Weights of a small transformer language model: 11 layers, normalized queries and keys.
Each number is 128 + 32 x the weight over its row's rms, rounded and kept within 0 to 255. Layers, rows and columns count from 0. Numbers have three digits each. The size before them is the row's rms in percent of the matrix's.

# up: layer 6 MLP up, 512x320, rms 0.328, rows 37-50, columns 160-319
# down: layer 6 MLP down (transposed), 512x320, rms 0.293, rows 37-49, columns 160-319
# gate: layer 6 MLP gate, 512x320, rms 0.326, rows 38-50, columns 160-319
up37 102:099156107096080105121120167073092109110136157132097105144208104079093107165163141116102165207098147111110063109084107148151147148125147108127078126169149108204111128117200161146155073173143084060140154144090124115170156144125156155128142131081107107112156161113136100163140106093132191154128072155129127114128124143150089181086140125117143119127142154138119158179103155171110147113096189106028194138067145107109167121125115114106143126110138183129094163058154137133118133141178118
down37 103:125133158064134147133071112047101120148081151105094121109136132211186103108073108166106142180146186162161082050161138125179153150111108156073107097187175166165142129107160095135098092160117073141137090111123137087166100105084136147070157085103218129104105151123114099074167135156151084144139038152159204145133104131128112130105152150155109157084150132153046174187126123116118121101122119108102126150122165101114080070136128125134188087172112150136089128162131123226170134115040124
gate38 086:127075158091125125130113084131081120145076107167127084134183105103165176106082100139127113097148132146085088107130171168166187128096175171118143151123132153098119116130106078115124147115176135194124151191140115134116132166122146158147133130096151132146152176053107118124100165083144148062130144092065112169114128098183097130127130136082171105140174193128149072092119120153229109119117117088122139126137186146137113121145175103113088092102110155134148140142105154110100082130161121
up38 097:033111152152156153165134161132147178137086098157133166132147095070128090137149067153144140160155096109097115205093148168161132036117130163082091113094142134157116112131137091159128127114161139027091131153118060094130160142136159111119124123093056087125144149123160159127148137062128157114098119105096104076046194101153103132129148143148172150118153109157094135157132149175092141129177107128114108114132115103097116168123112106115072151130151123125168169156138157136145151064127212
down38 090:131098053124144120137170103077068099124137104083148118097113164171128085089126110104134110192100107062158126140102170110143134196083148048139138128155106112122162115121158163154056132149176205181168132091137156119184135132134182104168178115168139118183126138180114161132118131178117162120149149105144108124184119176127123149117182118164069122104101123106154142157131118131113137101109115168100119110194149167112153120115094111140162151101116153134128119111067177162145174124072135
gate39 107:120091142156175124117108128160131078171100114119147180113152179131110144126168131131195058140108094119137104158062083155082115195097139111100136083066109089116173139140132135136081099134090127140167092103119068128171090091130121104111120174159103155153146077101098151150116151093143174138127093147134104118086145075170160152118089109168131175113148121080152109090145057130133124131159147072156112123133078107155095132180221178147104115128153142168174168111103096131129110157169093
up39 105:163107140111118146104099152135154108111156144139083153166168121090194093188180150139112040210106094161134106136113111075167138191148163082070115147125116057118143153098098131150131090131121152166157135123093113136152185117092170149121113076123141149183145127156074112147123108139178104070090101108161085155168118100179099149134143163171132129122113107050175121130165130130156089145116122098131151119148138080096139089161149117122151092105129148155158182152172090103145101206172154
down39 095:170126210138112186094101090116145178140183154060145102131079110144084096168177143141202128107139082122068131129123153127084120140141141189151178177159140134190131141127160046121121152132147176105113164086114112079082137168227125090157145130141173151146077134171134143077118152162181125168148199051117104120123154099145107095119167160116123106138156152116133152092143177136110142158115137180108135133161187145130115145109116129141118048145151099119174110135102149105154094127092141
gate40 104:121140175120123108143127121144127145116170161192184136092148097129128142127138142118117164127161177131110111116106182127113139128158095107111141114064113141162069138138132150126091155158140164063129159152092126138142141168121081071082124072117101147179164128102186203111181112154135137141158203170098084125113132071145153170107097160060117157098140104124130110079192093131131112115090106101112183125171077083104186172152165154115083179136133111117135119081121117125155111166142108
up40 116:081150082114157141104134090183125134195096101142135022106124181112132108055199134091082123169113071073177154173183131140180121074118133113098097148089226125090171120168140110150169080150070149151091112056116169173164143106149091152159126162092072131177110081108092034075107127124126139141149119142144144123141103103157133150103150102150157141141152093077111127108105150081141143124134111139131116162126079140168116122107082180108190129215092136161146137131123133131134122095120145
down40 114:151116140109045175094112117154186137133105091115117107171119067119124126169083149122091139127100077116136186129141110108133100127134145127118107175087133123095112134056112089119174089105089152172170159111176112167113115129074176163165098188091043161123126073122104118099157130109064170154130178155168079132164142149105139092081150118162187117158203145101159134130196111075160146174142142129121132089083088089114148126150121179109104064131130133136105126085097127083092121115162183
gate41 098:146146148121140126184099117118116140075112178141116159110228166147059116099136090183083096134144126103136127154105102115123158086184161115099110113126143120149142148097116183137111134098128128143137095081154178059068133146137095158134117064095142141136144078061100081150136125088120216116137111151122119141139130186097097115194057151144183112149121102140158169102175059164070099120151095128157133141134120114080113156099219103150098155144169175113138098098136056146121195084134131
up41 095:142059115168133115120143104131089126132139133099102142106121182130071151129154091164147143138130135117108117127127140157156075112180156117172162119132124117075131100172219083142132102170163111098148156058076080097110106096098155085118152107044180098112127154107095087109096074121134106172120182134125123094118168127156115107088164107130156142089096088103118078120153137166123136145131146164180127080141116137103059127073109134133118121125109117147104110168075122115158108109167168
down41 095:186132128166205189132154100141158113183125139145103132190116140173078101110099139118094139087144148108132153109155107115134172131146054118089095103109100110144115076139098188122157119134097096127128076076093143133112122126111062054209124113115140113133160156135141145153130154221102149123149079114100071140133100156114058091156157105119089124114139166156137080175129118087128139041086143154154143148142095119153082142156105113113107095139164159052149115134070172255140109099110128
gate42 099:079076120129149145179153111215164173125151103150160147157151089117165148148156123151103130172090117158171141131214120127148142113073115088118130107063196101109113121126143071064160128085208174065084083152150129146114097161144133096111101135165208090101115192203112190130203116114181157130157105116088112089163140187136115150177101128120121151123153150101123118106091118126141145149123114100106099109114160161129069168155095129146132120123153099165162161150118088115090143133166187
up42 097:143115199094096143113152160112080069163120162130138175083109136149100215120138081137182109121159061162092136070135161122129156074177133112103166140174131149162144118133146129115105128105095102116141134153124118114048125091087143128131214110129120141073140125100111100147139124115101122138124100089121099166135108106124139088169137110098157145052036148174082080170186137120154135120127148097171127183110153105116098169097142088092160032151117084163108148141114173133091084128127069
down42 094:181129126137122137109112073160084117134095143098097116127189094121148121142143101134170107172123128132082095164159126169139095101137162193106132155112158141131156134206149132143099132137151199078139079123150128142083115146126154133147166113129115102078148099137111105168124111132074117160177148114088112134132150160126111124112141102113091103093140147115121049156208115123130158213108125085103141163127139177125148166139082087167126063203083108137111155149108140250124090140103177
gate43 104:139141140156138103124098115176124138179051155162080092136127133167154105103144131107115127134180135162128102144109137139184053182139102097123175122083029113122136139085158120108124093092115118115122126167128166144107143135145103078163149141135167026092090127165138135119155059180082163125139126164117139076134086137134077116139071092169144081137121182145178136122194105142137125132096179125104125125163113070117089130097167173107181100196083182157117127135174142126147118104077129
up43 105:160127162138097136144137175123099071128119128145212101106139146141153139130113156084164108184100171101150188126090113139122208083176092139109066127164113032099101160193098144081097141124135143073129167139121131156146083194175131141146120175149156101136118106132118082180101119095133141126095104149133098153097090133109101108081145128074195186140128118120098155107121181195152118136094187097169133100186145072158156114117122126169112112141136132116128179099170142128139164112076079
down43 102:173151098131155132158127139110071137104119086068110147123138132131083103146152150133137125137131064133130145116118103096107182120153110179104103085136134064140079136177188125171153137119169175084130119087125156138097106120132105156060099172167141126123167116139131094097081165121151143067192151136128096159114120110117192120145169135150108113131145079124089140113145155129154137131112148105202136087141127124083164142129130131182150136157135136135119136113101133255163101104133120
gate44 099:123136095134161100164101217122123127075093200156097078150108150113117194070155108148143187095137140092062135101145178152121029117125132129065133128123090133120110096167150142152138123135130121089098146133127119139098173198094156183122155112145098105057144100123138153116101105080161157086155119114173137153078109100113112131130119111056103111127107187125129163094114096108122132126065137140102122110153098075106172150151105086172122099131159174085099138068073198117177139131154069
up44 097:115104155117107106086182148120119073149101163084105067149187175127145114122126145091125160131163140119111155185098110128083086114119118140152100111169081133169172085136137122126141182132062138123134116166088106194124140135131067162096168165071173132150104169130095110128105179120137156105145181131123133123143147126119151163074086128098168155152142103174150141140148132133078134140108102133092167182144115156109136129165150100096128106160165213127134141116119148111160109076059052
down44 102:152146188150149112100149112151174131137073137184079101052111151143094140116132033131159125125092134135103114091168146113148113096147166171168116122102167114103155207120127148115142119113089076134123108125097100149079159127062129126081198141062133094134129142110115118112141146113159122149143107090139120170071157151162137173084157131109108114109144151112164099075111096053117152161189127175143115166191189116087156114148092158131096168102118135126126134082155109082135094155126162
gate45 111:116147145094092156133118130088180152131100074109071100146122160123150128144082120156151138123157118153157125092052112110103172165079124113149093054140125097148092178142105078101106117085080146132172169123091149073132095168106177139119150107115147083116094032160109143079109112131132135187169157101187107168121103144148137091139084125094155133123100110076128136088108162141125159140113155198111135097154120125056053144168089125140111108082167135134127100128066141137127149166089114
up45 108:167094088165117147085079143125147144105079149127153098137057119095136148146129115097130179137110163145171124117144102158092123132148162117136116165104106134184127099143151103113174150106085144129109138153175126111144072086171174101149151116189119149150034106115104127086117141080095198143152129105105177137153118081104113165128130102156128155146092061159093104139079160179137136136124119123200101086077128193113223148136141115118130095157161132165109120220133136157113101087143136
down45 108:099104081138136171125084130121128157117142169125121116145114163068186165098190125184088098119081154132087091147122098109098159148155157145148170149198109099136110136114184102148159094102097114129126101135164119146108126131164106143126075087181102165096118136210135108130113161065143149113114137180128104129132189117055094162148112083122144080115107120117129108125128143169170086000121141094101091103156066092114151148124197138099178097113125093156109145195103148195123057144138145
gate46 097:145119152151100170095074134159113173086164113157144200133200150195121088097129165145153091099103181114172142136142094123137137203117144129139107093147157195082136134139117092159173137112141032068132091101101094166145094152125152123156183135124129129094135101175118099132082094084169086152117154125149156136110135022161113196154121170131142148106129129120108096152139156035164134130112131115154143159100105110119147134103153089131110123160114169141121159120163148137117139197132118
up46 098:133090129054078130083160147082145102115170141128004138184109147133161144084110135134104174153114140128127098160160116119095128103145165098119133112082189209057109133126182117168142114162072145146201141071130131159168148162188158080143124079178135113122075151189078089120088126101087140122088169134138144119116099113127129081094116181096206103134130101134110176163094114145125082145107205166190115170138071093120141119082133123083177083121171131118100144097063154125159144165130159
down46 104:094151110106100095135121158133183143208142175080106105118158156128124140117155174151119111146130141110134118104108173099153124123122067089121066089091136132157115180116157114183081143113149092171131088122164167101119119113136130103188098021103172149138156103102155081118120116160138095143135158133111144137194134131169123135079157148121127100137111103146193163186112124132120082087159151091176130085072092133132059133106100179119167173129108155079151166114105156135181173109141174
gate47 101:127138107155065154154098084121136142184089135118094133130089161112157096186112140169207175172110154143134187130195107196077126110149094059184080131105136148099168108158118135122175135148144071153117131119127062105163151149133111031099071174172187130095115184165143106095163138128127156141125145083173096154124135116177043126166121161121155092195099119148150101116144116079150176132074143138137064111143125168154138115162154185117132107138134137150123166079180112129113123155105143
up47 101:115112121121175119163068143156167119108156142154121098071167093101150061154100126077161076151147088138154099067124131122145123168153137161114153135124166117190120157142081106116102103067137137139143142151132126051139129099130114144109062108113070136123105139117166143141081149160102086102166157143175121155095134120133126178155077115177110151115195113154064183072136113120099139103138110159158095063151099130149137130088150166111195150163142130139117175202127123119175165162142094
down47 099:078126154149144140100163103176162072103142156138060133099128101125144122153066079095132164125086115106129119130108118175106147142139147211094177100152185133129149092110162126111084123212177143164132080108070112161158110160164078134164141092102126105104109107140164129087150126100157130100111130089141144120091163121139103161089084085140113134140142151205055099127128126143200104092107113155147086125096104121165136114157105155182130088137097117157109134123127203216161146112105123
gate48 095:113141125180122130170172126198128142180122116122131157113087139156145193096221191107126072100158166093090165163140144125148123136123153149086110165145136124172165059161181095176191068121109086146146136163135089151126154134140085124094131179158131149117111139101190122174127077125113104185133095103167129206116131126102069078112112090106153153084140121170077155141122151160118116105200138166157126146107152112150146111146124175115167144178156134121094113125146117143139116134151081
up48 094:162152153100141093089177090176132137076071111172085125088156135119131152125145208128144100160163122115121144108124122098110113120102092081089151125104071082112123127077179165097109135159108136115146139063039145093148145057145073132103015147129117130123132109097128105137128177136085146092074145105147065199118084159132098131115156120167127126111148168091153146142141142116083144129151176139162111113172143130116176098173092139116141167120105132164131097173106126119182063170143084
down48 100:162168147095115148133094141081143162155169173094138136150159139137118134152120102084099169161123105131149119100103152149099120144154130141151072068127132113138044144130103093124168135148141066112112114080165143140157135152119171158066181100132208136113145131141130148089117139185153130099149120138121120113163127103155138191096173106109146157115089162115075124120144116128124109055083051099096102145107120157131131122082145114157147178133101097082140131107155207032120114077096172
gate49 108:108089125113094115123162158117107118147110100074124124125214126099085172062169047163127124061107114164045158138081163115108122135173120154166142119123160128069139125165096092127163135122142101120079108127110111130112147157103153180094090062087118100153129107113079158116119098062086109130124140132103081145122141136144159132121146136120089110131112132042134121133074133099072116090064204153150109108117085116171134111099155149180148048152158144089147112159122143118126136128145161
up49 105:091102155106146104078078131095080175018112147075154166154058158126175109065120137112149132121165124076091150085140094169114138109067160158141125119143111122122139156135133174132117135060101118104142131130155126100129157171166119125133183073127135163158130138148175133123212130104143108107150121155141199136148156159099133141109108145123198090108144104095113128097125124123141094102079154137117154062100151116135090119071128087159178111104133106125103160156055142128108067153149090
down49 107:153137132142137111167047126121128159073109175133086196142110181143120090084100139099133134120145168088096127116122095139126128107069119157127196139114123112135166167133203147077111136124146137187112098139180168140140106152154130175184162108075133113142135174132113090149150192207140096123101151122151122162062118117096134111183057113126139166172106127092090123120123090163118129196153213093172102132089154126136100214129153116115115168078097119131107155111106132090147093155162086
gate50 106:099115120088155140144161120108087136107134108097120165086169133166140148157095099147135149110132135094148156108056158173127090099136158073118066132075178130173138190121137057120150066148143053125130166145107100107161126092113102107129104121115095134125123115113134133144123098126082154156089108103113141163150166098128093038211127156137189170189171181117164164140091114158114073143076122116138122135190162166219172123100103170193139061135089154104064104130155122120158152148112155
up50 111:157105133122122141092116147141132139122112119178161190141184155121132129119055102142082124111086132115144189109110176148136212142100115132074070172137142112173113097090151121100116098141133092176149091117156158137144170092129116132123136121133111099156122096149065150171080158139081086170042089145135098105127111119094072064088118138122166115106127136093160151116083132152147121129096104082195143137121097172133099177000128112128105099127126136173135081138124103118190086149172105